Weights of a small GPT-style language model, trained from scratch on English Wikipedia.
Size: 16 layers, width 64, 2 heads of 32, vocabulary 512, 0.854M parameters.
Architecture: LayerNorm before each block, rotary positions, no biases in attention or MLP, untied embeddings.
Training: a variant of SOAP for these matrices, 113M tokens, 6904 steps.
Each number is 500 + 40 x the weight over the matrix's rms, rounded and kept within 0 to 999. Layers, rows and columns count from 0. Numbers have three digits each.

# down: layer 5 MLP down (transposed), 256x64, rms 0.273, rows 83-182, columns 0-63
# up: layer 5 MLP up, 256x64, rms 0.279, rows 84-183, columns 0-63
down83:515509505487514544453472500583508539545488611455510500516481432505565407540427526510444489483545476558429595523464485493490521435567561487486522502484477571572527461466494476492514524449511497
up84:502498477475485465484529510479546470499434498537444496435524478551467463497437476504519511607484528479544518566537587526508477487476556499508550507497517499507463520509437438501503544587498491
down84:529531471399490485528521474376555463539468456479503548517510564605433458551509472552553560511434473535472538472492543449461510456515525455533468545520477515456483541534450460482510545513477446
up85:502450432487515475461508509479491469514478483522540467490498498522413473515552501444460542544506559499491475549526493557486487537412464524543512482532455426460481482471518495506494526504499514
down85:510485523525514418521511506462439502458509491492542510474494435547523462504500461405487546434484491517495490534478430488450557514455591485561455491494478543477468547516509522527472547530557500
up86:480448522489498499494513494522502407430439462514479555446442481532511537509508515490454464484531494444497452474511490513518567422502562474509476543423549522525514567479470595427487588542457458
down86:516455553470502484503546519470517481488504511491512562439540443499524563507507461509510493520490516439500418542490512514451559587416549474550538490495522546528561439489474463589545528531466476
up87:495481466535512545437534452482440461544451472495575482539605539551516504509537531434505463614488516528468494536575518559478568497543487471553511486474456504511482450489455540504496440605536490
down87:544401519564511614559523558488501521517460548482432532563458503437510428463551506437515469423514557515495496478489530470521516483507467589521497486538462516466493520516452479548531486522481431
up88:443543505464530464478527480487544551480494496478466583498535530438523487513464531486458466533457470548503495548487567565447436518558473594451546567496565507473475479502512398494478508550463450
down88:456441493474499395499504530496486497529530513452493514523585483556466465593513563510500504472488495501459487521552430612570447535484490494567510519517516584555512500464395528530433512524495435
up89:439528482475554483448530459573563496477533531497498479495531482484600468535478485461477489540467489436494522467533535543464552526518462485498533499517458570596567484485513511503416452469562502
down89:449472557456453592451467477527533573514529471518473585464499429459527476470518467523585461555527556506532532491491498449466493481525439535517537479516618532535560523467506490482491532459520534
up90:504491554552524571529553512543570488490548525537478504470511536534414477559477526515483453570458487481443499464517479521469515476482524532530450471544532454499549553482478560459521479492494458
down90:433462485502458448432569514550501458519543542608450495520477518485445469495570514585560431548522485507524478518469529518469534548444489451469477503553512455458494473444489441544485468479535544
up91:495465531541573475569505508514424477563570468549490533457528564455443488504462478577479500497499488507519562581526465520530435477538468449539514533452503492508537526528426451540493490490469501
down91:533469451472473564466547544522517529494479522494459463534500508550541484465494545432484457490507450559482422542479484498500509530507504541481408500474490566533465519569506544519508538482536549
up92:483448554405454512601462528454498557469570430473476508438577582476458509399463504509498509499522532503509461518541591544565486475472502440554464445522525446510464494512514501523490606560459496
down92:522437549511485495492526451524487494514496525471495556524491492504533480558487546554445538529418427557519560508571484492499520611584505430539501526546509420507507513444498529470450560511519514
up93:502465516456470608502514422448540508555483551523455553484446554531539476536467517453515491516518544530532440454581520523556515479476534480468518512558515507510488440586517428419423518522515444
down93:456510450462536545445510551491501490527497511464636524524509524528548468501567525507522410415444500478565501549515496523395473552575517471550555485585457457507513528491476564520489529510466491
up94:533518579528574474522410454546441484589509525491533579489465453426509498490507487547458499487451525477480546585495396543518476453615546521476503489463478488478455478527493513525459472502593460
down94:518480450511470433489534496534539487479508524485490428442525486557506527527415494515497541558513414508439493459530518514561543495451507472558511517527485513563523458503547444491510498451547529
up95:470476399495459500511540503411496453408505504538505504439488568495550492498509508548523503519525491511416486459543441537489526502532518512381541486511482498502462477539508394513489527466486508
down95:511547545448487571431522482593507520478478540500477521504493469470477554450483515453471514530460534475478553479490508439437491457482425440478466431488475523503535414451562568505489486556534487
up96:422501438500569496477472454458552526488518552434428461491490501500430472493508526464456621484466535564540461525521493496564517488506455481513449492555482504443496501508552470525471541450418489
down96:541566516511538509522476462505519499523534535484539474448511464548456581513556519535490455470491499467511449531483486539425482437483487484552502544556519530497497480505529516502550492599479480
up97:466494500570543467474488557518510505519458472548509391501522481430514442498522538532475457460521509520488511543519512480513503550523404549483554475506474455539500514463430532457549586543540563
down97:533534420492519512468478568532496557474549450460454476439494458578521475538535503530497532472505465428531472494523452526491490474536502447505520529563494500483569498413371532536513476524468464
up98:527506506483544484531590523548479453453481553489554497471525551477414497540490513558440557457534517533448563501475438541511506463507430464520499452507483475488483490532495615523523492469422588
down98:514567425467530497507473463428533504484503408527475493542501466507514526443468546476496430548483520496535490543501506471509493528457547492503465531514543534508514555478483459465477518525512522
up99:449567534481466450530545536648519510518510544484442543554497422462476569560514525505428489461499510532468531464541494519492527490510567498500495495525500437454431506476534526441485449461540486
down99:587513487568461568505413586465473486482540506484501508502523476530516511502502456510529472463515440531427529501431505562487501535455413488487500572492383473458458557486396518514502524499443541
up100:509569509493490523448551547492566420472521406521449505472463527538528514498447504571517514488526477444521550470512471497570501493467516532515529563466548491485480514506505489471501481509475479
down100:518533433456551538490458471455438559487492510478469508507543539468472551450499528515464516501497466536385511527448518511438484533481485507480432545518464466502512489461498470510464501476468512
up101:487511532469488457522606474463552521460453549498432530510517475514497527583443540550532497502480498493487577557553490517536507472541520487466473479494510473511493444496547568546570537410487492
down101:535516501451466546458525481618510382548488519506517441554463501594493508479544501487487511489507516510457534477441479527471504507467403434507519479506473538453579527533527493452484462503518504
up102:498582459465536471451571483456490519505529538471502552596435457491523545532460465492476451491543526558525453445467521537431432492505532527423562523532474460473485483513526508508534537501501392
down102:502463540539489457548425559544447508548477509488515429603479480486565499517428487512485539510513483449440474525480461480479502522457500449565470467518542535499463499546509446414483499474441475
up103:478431442477478528451450523498474534489510516513505515508452549545525465489469518588449477496534456503528523479525510544468492536528520521564444484452530430519485459423468459516545531489506581
down103:486464590496491475489538528510490477484434462551509499508536486511518543418473512447492539453557502509505502525474472452454542489542511414470494505452512509490463491573515555564515521469487437
up104:555507525416538484529523546519484458509557521447510504595520494467535480481486486542429459491445391513517508516527517570513448452506523495554489467501493476546521525504510499527555467486496475
down104:433453458469518468446590489460514483528540484462524510472493473506559445527509507453445597522460511552520479606451582476502460520531493449534501549464473512533483532511434510560531454521501442
up105:551489417513482503516472485539480491520506558559574472524478595403489467460455505512490444547467449465481465462490466551521498527538538538491488490495506492470528497516543423490508548482434453
down105:492488490485459519516479478543514426458531486496507530491505499517472529568424536511503466497494495516470487544530511473450527443447465567533472500501573520550524435531489500520605498497574483
up106:514495506521481492494488468460439452532568423510513510507420430470460538443537428492447520471460484519549526491486465445518499564524567521450550457467517455522503484502529521509414505546472500
down106:449509550494537475422533461550483512474485508503529497375486521507546448495577475471451441531477545432501449466500507499501569457515511530510469503463517545426501500503469485476475493456534463
up107:553481451495470530574547502514501451550461492451523476452420530568493524525479590508458478442457533516439486452504471540484439494446495524532569386474461505488474474495515558484495537492485521
down107:522520524526468446420473486526494532537567501503381478479585467396509505467544393478538527490470552500452523511548563522543535496457477526545540493465541441502512478541491522480454518588457609
up108:450482459532538460469477484481512466535545511494468463488458509523510543481582572528465490484496535498512525501537438569420486501514507426517515497504516548508514480497479475565485504471488513
down108:547429559470436457455481498470492530475487557495444499520490456549507509448473491529482565525484574496492477555499458512519517531530522506478431499517558479497490478517532465476506488484513533
up109:541419525463469467555559528543503498513562500574492502486532519478479493578469418566462463522509447504525505489503502598503442503511476494490516470572589499507495577516464521576454490475421484
down109:466545555490492523478530455518495467483508506486443551542512494565468515529523506478536611507502508455492472540492487464540524540515497437511444544544512547431562477504536433499499560567499517
up110:529565472489523523544530602501553462490529509511481463515520444536498478459482557535524456454559535628445532523481544459469506473574529532523517538556432467518490468561507495420458524515469461
down110:464441548521548492436483464495460465490545498554504563504504513427475464449541528466522524484513535483516508447515506493547509428446493509570538531483456476470488434468504529530572424523506494
up111:544512452481461465505477472452559469509572544515452456513500483495490547491511544490428542453498494444524428417551608495551381563494540469390505482530523483430425498542523483439525583446521461
down111:518476534505558413534540563508481554509495488496457402499483569476581450461485474517526518468512591553463470461504452482495524515558530501505532465440568513540463531491537505563535455517504498
up112:488536476505535515506499491602460503557542448484493532501532460430575472554420483513484486534431452477582486469507518499531479517578531516546499479481438460391502555474515473494589473464508489
down112:492422537471490466477493470474525560526474512534542527494448540458491518392511448455535551512522602510555519472464492468487554515495446524522533510519596511572510511436542532565486440524578459
up113:500443461518470527560450479488547425491581477477535517535405482567470444495440570564481447513547572480532463494549473518498472454484510486525534498452522504423468513484510478586553486498472483
down113:506475519561535404537515491539443488560507530472463445478524557503579523478492456425513456497405486468493530480495459500449543538463517442534510408456562486505499597408491542373517514495487504
up114:487490496508540601499517520475465491480428547463507539467511551499507529527510492530520472443529433408527499510505505534582517517560481531480508573507513501536474434512487473550463505528563495
down114:489553493499471475530460409490487440439473497511503490499428542557469488513457485508503498492479532454461507520442464426448500502419410537454537472544463521398476543475472443530488451543492501
up115:508482448467554550540419463477515468483446511525538469557538515424505444507514481570487496507550456477528516470533452518441504487519518576474433480451536522526481556538445489496616490495505525
down115:519466485572410507465495500531484536568495524515508443454502557529498574570465492500521459433447479501467549493527458427511473479469463465515495482514507530413437494512491465532450521516535458
up116:545461492539550442540519478470459488567564507515563501449577522481513431526495550477461465507467444463509546513544554520566572509448481489480452474501510522520488435529542592497441399496545491
down116:515445517521488485505512507510468534525396571534488450473616524528563543492537560503534478566443504485475491490477522541561508540482533481507399574577502461534454416525511496501474564506486559
up117:454562480482443469540563483503456521540498567514504552530472486503538527563433541536426533483508442445533466407493567463499499533517577502501438485481447469468464511515463501477478518518486536
down117:542488597536525562445476566517489494475519496519447509440499519504469470476436485507527445545482496519504532495428449527534525527554527556533516533565467422529470407547431520515538445482451471
up118:554523517491516520537500552579527465546483452436540511487490474499542446482468462502562516560498486521501494509484447626513489521528533494472408476521495570535445534478533481507410488493542494
down118:541473422471468522505571509522517560544540441446529447513520560494515436412508477515498522498516554508478540482543444514496575513535538462543472534451559420515521547489495460529522486473520504
up119:471538572468599508431515574545551561550471547539516479571448485463539514597476410478512448498513526569529546552549483434512511468418560485480450493481497505529474494510392546498503493491528481
down119:493582448522484454465446591591504528537541527504505492460519509510531494450516525529544534485527524472465533509399524514503527530480486490563549518511571531552442549457495469456467563388499556
up120:554521464480515552501548450483519479501488527511475485485505457543500509515521443532510489507490514416507547498471493525467460479460469501484506554522433524485475448524497504564459485530474541
down120:517493557502515476541526483457528518502527470495515438516545509500512514509483502466431530468502529536507460528464440431503519517515481489540546530443542495526488573531466454497522475501479440
up121:491458447470477478567540475437603428518508469490524449501519549446498473550488515438477523477489416553532569482509479546525521490506479483469551559457456551519568517515428518552437497435547496
down121:516472539490451497493472507484444490502490513476556466447486376491468477455473568493464501517489500551587453532501484536504491551514564541552490467522586460497443392514540428496543505476522500
up122:429502548563569446418559496509501459524550577437519475558510542490480536455538493543522487528511543416521457480487488489562527483486470544494498489495465465540462445529490526435542471476534502
down122:464528507519508472510598526492426473474420436493550449541449521562491518521488544523600539558458476543534460517512519542489473508516523516542510534480472490449441558533486520542505510535482467
up123:511452501520539476517473517476485479470394543492524544479496493453486538502458487501523513491531537456488525444508506545542476489471530482480453464529472455489496497557472562565586489513534449
down123:547557493497415534456468432467475555528526460446479458553485482511453474493463525545506535488529464540455508480483510535471537562543457507521505526469470493516451489544536443446547426519525483
up124:478506509527444533513502506483531519529521483460438465485469513462465534500462547453494549455422457501530502480518461503514452468549476433437480472559511518533479486446488481539503468503532517
down124:535455491499514436519520439523531478504497501539557509463448474517478518514507409546505568550423495464446480481483512573483505513436541521501504510429503540501516511519524551508519421553476520
up125:495563510464509499497520466619421495568467487489496489425502441463540468499483538483449508469523467487485481553509469446452484501572497517444494499491477526572497470528569543507473537573471498
down125:453514488550541468508512546501512438474503562513538513600457508490482553535485484591591486428507530493505456468563484513497533466410510467500486489567531469463420551492571530526497512542449558
up126:513485481604534479447488532458485501511426483528529532523450522510526536513417453408487551499449511503548516556484534530495521467516495505394532527534435470439476492473520516527502514561510547
down126:498483483532452554519497512504422440488528493504502435445460573628520494473468434488487479506454497502473512501443488493475496476442484550509463515519492555511551481559510502412571454513438404
up127:479461450504455498513429463501528442477522541458485528534530461511545518555448561487506535419581548474467450382495504549465396441585533518493520479586448542440506513497549438487538551540559438
down127:606530520513512583464496576458450503506459467521542444568524507500538522456543503471525436589495519523492436476482499441498443487484509524523552536430513487517516480486476447541531442512446458
up128:541513505442482479554525439472499464562522557497544546509489514518472522457456575400525485512434609500498498530515554483497487498452503497510460468521436549414514478559429520518460520506562477
down128:459420565422490468489476448526510488562436539466476530504458447488515421455481449457482524487584481484476531502470508613526493557558449511521517503526487554564475513527575508484434479476513559
up129:474451452497501449486535459553492499516437552450497425493372538485547463487501534490512500478534534527559539553545455488592511517473543458508430500487486595523480555464477489539442533473563519
down129:440492571467433475486547493504451477536558470525478442528570499473463509482512418457493532477478509520551457490531465456436473569476451520529543524531528478439541487546548500503484498480461418
up130:598451509461509530522536449494506446473517524512518537494525600468494540558480557540504445465532554448483515464473498530426464476499530542501494493460491585487509454534517559523515481525523484
down130:464473492537531526513509537502551510458502452475530504465475499530450507446516419507517559452577491498505507570420542453525506513459504504479567504474510507390528456504529491454570497494488492
up131:456486540438449505446490489561446447526509538461580487471549458520448416476485585512516504489524534430530489535536535523511579485568396531479480455521469501539515531542543437526510535542491540
down131:496489483559538581449491532532469544462509463508501561500533540496473446523599600430508528498498535536481486465461489457423489513442508510521473478491478542444530444475539493494522467467570441
up132:474521452524507536472459485471501461438513535485452532441551557567491464483490462530495491546462488489491493487535508392546523471514543481465545508489525486462460594482492478489449506506549475
down132:493513492530565543493460483516496487482469475492452531423451494440476508516525507498494383495491467483463543488511475547439490500515492493573456416502456546546510474517393529462570450578498444
up133:508480459555533534460478437459505518502514552514462578447516534503562488510525477413508501490502508520502509569547502472485440431512525444517550517444489490599584505450496457519465479491536548
down133:520461528495454569511549470521467529530517456526457450489488515455579463475445513448510528539516525528482482481483440591387523544522537510475567447548546416564516479532550558462554483498533542
up134:445468568453525481509445499527450486487484474498478502430514547571558481584440504470473503474523513494551583481487554507443560462501529502452489480410453511507426491481499541481492558578487493
down134:553504558514503563558457507471461525433452521456532471546546540420539498422495495527474517507475466510485530562484479468592607456523507526522449470521559602482504494526507489443465526453550467
up135:488547480492500523503477555474451486519481469484470527517488455440457534506516457551479525562464565458478515501521483463495466572522542528534511552490514443499467456495549440533512519509441514
down135:487479460472536508492541482515524515461484549436514519447489523493483548514550432528457526468558503463537498481498495542533481443473551540461463480517549517375509408495500530510555506466501582
up136:525597562522537500420429532536470520403470514550460453488482501473516496531490544459494481452486493502524539507503495507466435510554489563509423543483432525546416543530451481452443480520561471
down136:491464471467471520528531502478473435514534386537557492478475476497526563480544482513500523494534462490567465486452516505520447525505541541409515541452564494416528426511521500556485481503464465
up137:468469528516530486478496598490503518460434471454494473477515477463534585531403530465498375509512472451541478519580507583460504550526577513526456524476486543474514551491637476506484522509546493
down137:468437496428530500460469478467526519536491469446479539549442549544498523462587566511535571513469448462544530484513497546424443506519496501527461544426558441527453543459538448458392477495474528
up138:465540428468454500457542505522479505484472500483511474467444462495508532466536530456481540508531514481462468466515491531471511474552506536422500512523482529524484458507485524491488475465470485
down138:514477464430458522515477553431514549464468515533522452512489449549495497526517509485504568499525497539476496509475516481513532524515494527589501507486509536493537530517529543487478480467481522
up139:424469482448538562542496390455464490488545473492448506453482547540533512482490546510510493526506484513539470512538546494516538486469511525507516579483478573439466461515486466539485526595433468
down139:527488554530547505491554432484425502502464530474536492528481565558458473539374480548498492516536508498433431578474521481493524467525516551470502518453463549437491507488501469517483507543533504
up140:503483552465506537507466495444501484533579485469440483538504563414456403397502539546504431465554508550477483445532480505518537577481435491452462563517535453508496492505569474475513530547508515
down140:547514427490521526456444566471423505492464522547520517519557450451552444527519465472435464459468452466522491529457533484428479498500501542545563515469446447586465468511463517487543527483521501
up141:548492488485514467496478410511561504503530502512515533529483481490479461443460551570474419511459437480566421482535454540499542469487436527556500477557487523479490570573504484570492514560464472
down141:511469503484530407551525496521500539528457475501444485492451455492520554516509428617427532436475461480486502535471478497453529569497436470573576458479490502438441459498493542492466497525440498
up142:559553541488491470439466559559576421505456580486555532466479532543495518540529468540534445570466528488508454539513527488471432513544536493499490510517449505534512565476535512493515445484544501
down142:510480538543485515512517452512521522537483509518552515468492483502545573480489525497464514497580494598509463503534462436459487509474527481497520481568401472439489479524511526464440564415525433
up143:501520505518517476504504513494524440463504482528467521482554549550493481582569532465549533474442529491483489480495538479439495481441500486507424470523480507461497533504485511509428547533554525
down143:460446522476474482568555525508494533499515536459558507454485520543483458502505441483534521464440471498470466552429504599454512542524433457465503499508468565419574512519497499519465495499493532
up144:468442430497530549508379494477514459521507536503491475533552493506506421485495491520558411538529565499495439517510556532547447512533485480470514415529572516587503599517517476572503538451466377
down144:482514441558519526512458461382526431540446527495443481539505491459545512557467626490459472507507452455491419494465520492431515495571540459538457470507476490521545592450444449458563503553468536
up145:514549507508485483471472519536545490521495546540528529463522481473535535535507564458479461541441540558524526481457483492543526540439510495449502452547470453510486516476479429430575550537427421
down145:573488509485497505490508528503466464444464398446479458502503547463510433488474489514459610477505573523480510507527502538508520560505527495542473566492522497476559520466496488511495467421559545
up146:454556458526581468476541512577477497547431524516494566552500529466487577518576449466449509458521501439527490560540536476514462519554429434485454500525504448518483502535503507469529468430474523
down146:473547515545532490526499446568495483447487569498457488504509526537440543583525538564551470504495505513489443546518513448466487509539534530453532472545494525439588530494433462480543479535486554
up147:580527504508549471500520462457456435551477482536485482480497465559535494406534428559556499469505554508502491509534518457493493467493502473402505533520512469533446495490385562446493536559484487
down147:596455493518486520461531465493490506495453545466457484500436517451612493611452533481522524483506516514530525577476514538451485512492568487482523483472491552496501564496560494541433483473557430
up148:444477446427601525480530528517549519551537481488451538514583503479509484513489502509455518512480492485469478444471520534507504475519485470465482461519552506516440523456476546486471489478551488
down148:511499466549520515499531509480434517470475524508547468540501467525507522477427454476490499484527481528465493529487494503433488461441474461504449457547591503445527569507552512510533548404532516
up149:524466471466436512502495495484584473508503512537468555493530490574574453496524470569537491476494485584479539494535531520491423486403501524522504434434495455542534492513537444540506530530532562
down149:466479494496409445430543446477573500452485406500483503533508485501576514466533483527505498521465467458495483473526538544503527541479433523470447525535592470501551500496510528551484491474538547
up150:523479451478542537491471524524572492478538452535495537531503451459489440425494516484579466526436424539497510467547451473481521493517531519502445491491496482478478531571497475513480512491537477
down150:540504531478527520487508487555434526506454474587467532524479518477487511517495514561517444495437509514425522535445541523469503532444557462528497509530503517508558621511503487467462532478531497
up151:466529519587513411610498529446523464463549498494410533468596529520541582523428452560546435461462465532524513448507535491500531513506534512466484576540503419536461548472503536526593507523471443
down151:474483441488439479524559512460531536436537528506511501512575509472516530437441485452611562404499512514533455515454563356513492489562539480511473469527443470508432503491563510529595442438525540
up152:499525492509520449531553495504474469539466527522460453567595486519521459445534490444543501566466477567567455456529473480512526469539463562481541552511452405515448458518430474510552498547496503
down152:470515546518519483485537528506597486603518558471435515471457521499523483493444528411505392568488462466474413485513464522472569489449490535533564492436496483480527487495548489471524554525499561
up153:429445452554555483544519502543560469505570521460595608533479436536541536412543528436555496471547492500512513566583467425469566499515471460459505535500461463521474512522444482550524466477528475
down153:474415485516526514485536518484421487440492505496518495489476456423514546467545491432478570521560552520496515526469504427433503493504438518487498528474444426496554467536505483530476458483422475
up154:468534545499501466485456538553542461469479398458457450482432449544447485487530541505493597485500553552541582449545464494471515492477484501518445569433443447490520560519526467552423533460414470
down154:564496474514482507478512477489532493628541435520448482504569633477507533504468539509518501514494498492551488474470523466500500496510478490514517497486532434484488537487487493406539516541559495
up155:548475536496499482466486542493533468501547484475491457457439533550515521440467559510526489440498549453459562545527491493577475419445542516517528510493502489437487507454479576476563540528488518
down155:457427463434526505481487475502496483467486477553521540542497515402482489419473480511516552520476559467501550526453475449525493551490498497533506536379531519408437503554496535508521477519442470
up156:528455554532479567501452486483600485417504528488449427438493498427492585474494546440558521392486519489501489469520515570507456508509435558483508449524467522506480499522534478553437447507544552
down156:473502555430485557545529430540468454543426444522517482464478475422491558431551506539496554525514542536496515539581455468550515560520508500502499463482483502486486518582504521460566420494497488
up157:483551488537518555498439474510487435547571491442521494542532420556526477477505463501596536516517503482509496447524461495489492513529513528548512499482411451520503504433509475503466504522580558
down157:484495480468518505457615519528417481474525489534411557492480565528474378513444488542467507486501474521529515555527569548495469514458407542519527536459502527427462575597507491463508541482544439
up158:424528553536523537510469484495433415484534496536495474539469547398488453526467495479476555476529509484476507489486597517484536503507434508529457513493489542442492460494491523454474493527431494
down158:479465536488430464487500466489494517543454540478469542436553478563545558474542466448499501551523454509520532500478495500467481486505600493435513536527454556514584533552507490513516534495481477
up159:478512437577559536444537547446486501421500474548487554481419462385474459481481543531464497513517432464560533507508423449481477521464520474579496468589523512540406578494550566485559519430519483
down159:542482592529452467513468545548478568589548510505490481447521531566552506488559592464531431542479538456479561443486576510521473432464404521554550472477458519515511417561512520469455502549483520
up160:462532546522473494510457474563563459510509469482483534502480502505493559428487535494529504508484494494560513527521430418534545487442515465496496428607567513465431457517505544541508553482425499
down160:491542506522558455542559512460528564464515529490518453445476471587538489516536481479542502541504536495535500576523499471494522524536506539493631532462465589569564589548489465565498474505544457
up161:562445462471488507477468521529586458520465545494505502552401508516514563456444451440536544477491544395547469510533475494568502416475616483458483492533557505516466533525528509472532520506467526
down161:530536498506540528511472446520479522559510468470504538496531480475487467560456490445472541454421419536500549459510460483496506556512519408584473582489495569561492560473477478473511484517500558
up162:494513437409528480541453537522511492508481518442542542539469501552480529449475527548444513378535450498530521553495486518575482495456497483478442424494505571494443426529515524557470505489510514
down162:458482535470454506478516435514536497492513488506434493463531468522469497516454487525550530510481442515426452473441519482486491490553482581490619482515503487532483568504464484538531543450440391
up163:488523463528477465516510545512440526513546500502528566521515546477508436456429525506546610481443480519453553467555442475473439429488468570479482464421542488486440499493517452552509492521476456
down163:573565475529526496518528510461594581499468436472522544484447508500452564522568482491476501477443441488510511486488499476533474520516531508532454439553468498501537444383467493539500456570535507
up164:512455488471548419602501526554512482484455544453516508436484484565509515449610488539518398553541486569503476488521484537480483479525565528442445497527435524533548471571529512497535529455580470
down164:416526517491457535529436500578579487520525452533550464495470518405508427507447529459514491463473556499478520516455568532481482446497521533503436472417569505504494482453532457514508480485534513
up165:428505435573500456508557546470523455513449596510464451562461491518522468519535494507514506521429505530451493472467508498524471446526545534518481443493527455528495447524483523512450427494476484
down165:488550439515481509518434484470548504510442439478520511551493537467467481489456468550560497469428463509528531452495521458437520586440473534408524516459475485547494491557433525543485515488552542
up166:560574461481533527526469471488527450479474526520488472543443589497535520461522503498475501520505510535512528528492474481577447420432493465525480511498485499443462472519547494520496485468541567
down166:522500487512505505510514534523565528545573437439443551542559518472474450503490479495466588513516548539420446450512434527466515506492461470551476523541437454474451513405490556518508507478444545
up167:541468482510533497435530518488446475518495435542473513523479537453512500501500483428497481529532537521554555523474489454474478495488488485469517498454488475550511583548548568439411514509513495
down167:480464493485491577531477513533510585470494596488608438512505488532483460499491498575507539496533482520456482465474496561489494488521500504471490469555473457475515468521499436560583513452491455
up168:484478530454517540495545504491558484490542504429518462523474419480564486568482476508545447501475480536474510491503506512545515536359521563491437414515531471444521563494502517482452488464540511
down168:562482462473429539458496481512472528495469503494492517434503488476524499586457496457451533525437399490441508486408466510541516506469506497486479501445575497486548485493489495455555583501547472
up169:544522514495472503524555549451532490484498508560444464488437540495504557560495576498449554495479562528485467510501509551462422437448524472514534438527531526464434463409415550569435483440529551
down169:567514582569483458431533479526413503473453537497483547472471517542453469548484479559402410534515453537486490538527541532472497465429561513481551550492540449431490406479419475492536499497482457
up170:486512471503514550471453526526445533484558516509527596495509434441434456479491505517449485488493491472481596565526600423573510559500559402472523450492529503462499480476505498529477488494452514
down170:485495503482482537531537506475537521455497422515554524550499551488539513579505462529518563508519488515518468555589470451582497502523468581547547484464550494500549529575464488434491456522504485
up171:454484471442510452515475561571476461474536561427486503650448596528567424569497486562509483489501520479496504450468477553478436525539459469412495403591524472567486549525530483569493467482518518
down171:458476527514481479475575479515503488561523439513511409397518474550484508473520504421471489572476494493481492589481483514505544499475556456486494513495484486502516428551476484439486529532413461
up172:473519507494556461470536545540513490463450564475496569522492454467469578631517504442464575480564433555469521438472558551494533436475406513423443423554473503536522504541549515462446398515479471
down172:501449450522531510544545479435580511493519473456509487546499507524542464444516537540479545557517539505533513597553524409426523505511522485532494545498495458522555594492530527518563392547517481
up173:519499546425539505438421551538463557514422495461525540528508513471531452486477500511515587531519502417539488555566441538491533462542481589547443421501502475502425500449509435552489498536473433
down173:464485478533572510497590479519476451496476464512510432467578471517483510500527515501433432524551471522429535533489489490495469445548516385511520492526587503528583575460510425581457554525513553
up174:521602525534456468524523528486511546482550488524514527519540480470439517504481466458482545552473531508507465568531506465537471454522537500490469442437530486475521536448422496442446518496457421
down174:477484545544489519500468455447480488500450540509464444389478480461498557507476533534547457473495527492527518394479552489526501437510495539487602510430486508510488574539524488463443467474390510
up175:485438513482471542474466386506496410472475554497545514456561470522500482480538474453515519524515528504523510493569492517516561486539527560489539508500558500500433427495504497407486523489536532
down175:499491493514488454495549532476452514497506498527525494566480548512483398481471455488499575493495556532547504458421519462479528576503515539579568466488520509488524549499488485512489460494493423
up176:546470532473472504499463508486487494519518427507573572546543512425501442495514472585418499396500453508508541470484519583543542524457571531459490463441518472464496448540441526538504554542490526
down176:487514526520514533482483527526562525470520510434523467451478539535475471476528482468582596543523459490478442507514425470488459542551485557512503517450448465532522513485508488429510452419522460
up177:494549591504531530545507455529564472495505528495531513497506456433561498474535483484454517460505540573476493481559445554480442515493494542517498484506476522485569420566439485542545476510488423
down177:447473498546502451506441487493494522463553497409458517580479483542550484450514535458480521446537518546462516501419532504450554460492488451560485503531493554467483537497514461472498542604546551
up178:430518474420525546475482476467529545433608503566475485523482506458438528524507473503497498494429501514483479478552487501549562497492580496488496492498522451490484507491529504449546515578429464
down178:517474463510467492474554473587486589536584505477444486449513399582490481560490438472537460556468523531499508497517444499492507574504539486430473445532548478508501471501496446426450497457488502
up179:464523477544513506491430575533530528446450482489506523556429612453421422539531475432578527503467474506568531547507515509511474496597540457484520527568484482532422533537552423536459536527487487
down179:542480482483466540512500419456491468405460504549510464537553452485504483507497500553398477449542531474443510446527457456465517474473529590539482465577479488476477504551545572453521473482500511
up180:525555460522462538586459533469550527438504579483459458487486495524557541496517531497425441444511515461530500536468520501517439550505578583486492539458482473506455487442553529505532539465434452
down180:512511429485558499556436554493467384569456536474473481468460409495546481615538494481525445519490448513488464530526446444517555489464519578450456465517439576460478509500501463553508522426422533
up181:505613483479510510484516524482443460506473492534540602473538520511510511467477514481470469487502484453504502532503493487506537567406500518490540465484499531420467510503465513585558489508507479
down181:489490446486440517463502443446513499483474464516495463529544539511480526514434501558525524463569572482472456506467514485503583528499485512467502447540600584502519554525499505462520475515500455
up182:537465455462457533500482509520493472538485485481538451455517447464542541493517488530438448441499549464494478450523514533504549551479465536557521519545504512477491491390486396472548597556456473
down182:528435484450531479497510546529508448542521511537415490504486395510523495458473419501514524482509469520527407489450502515538488572490464551437539566525460508575433470467549537553496463445508520
up183:539490436473502504459466560473505496525533588562476511539396462443503477551497475489556508424461480449443543450498614488572520434452519506459487482526549568488471405485554517487548510496478457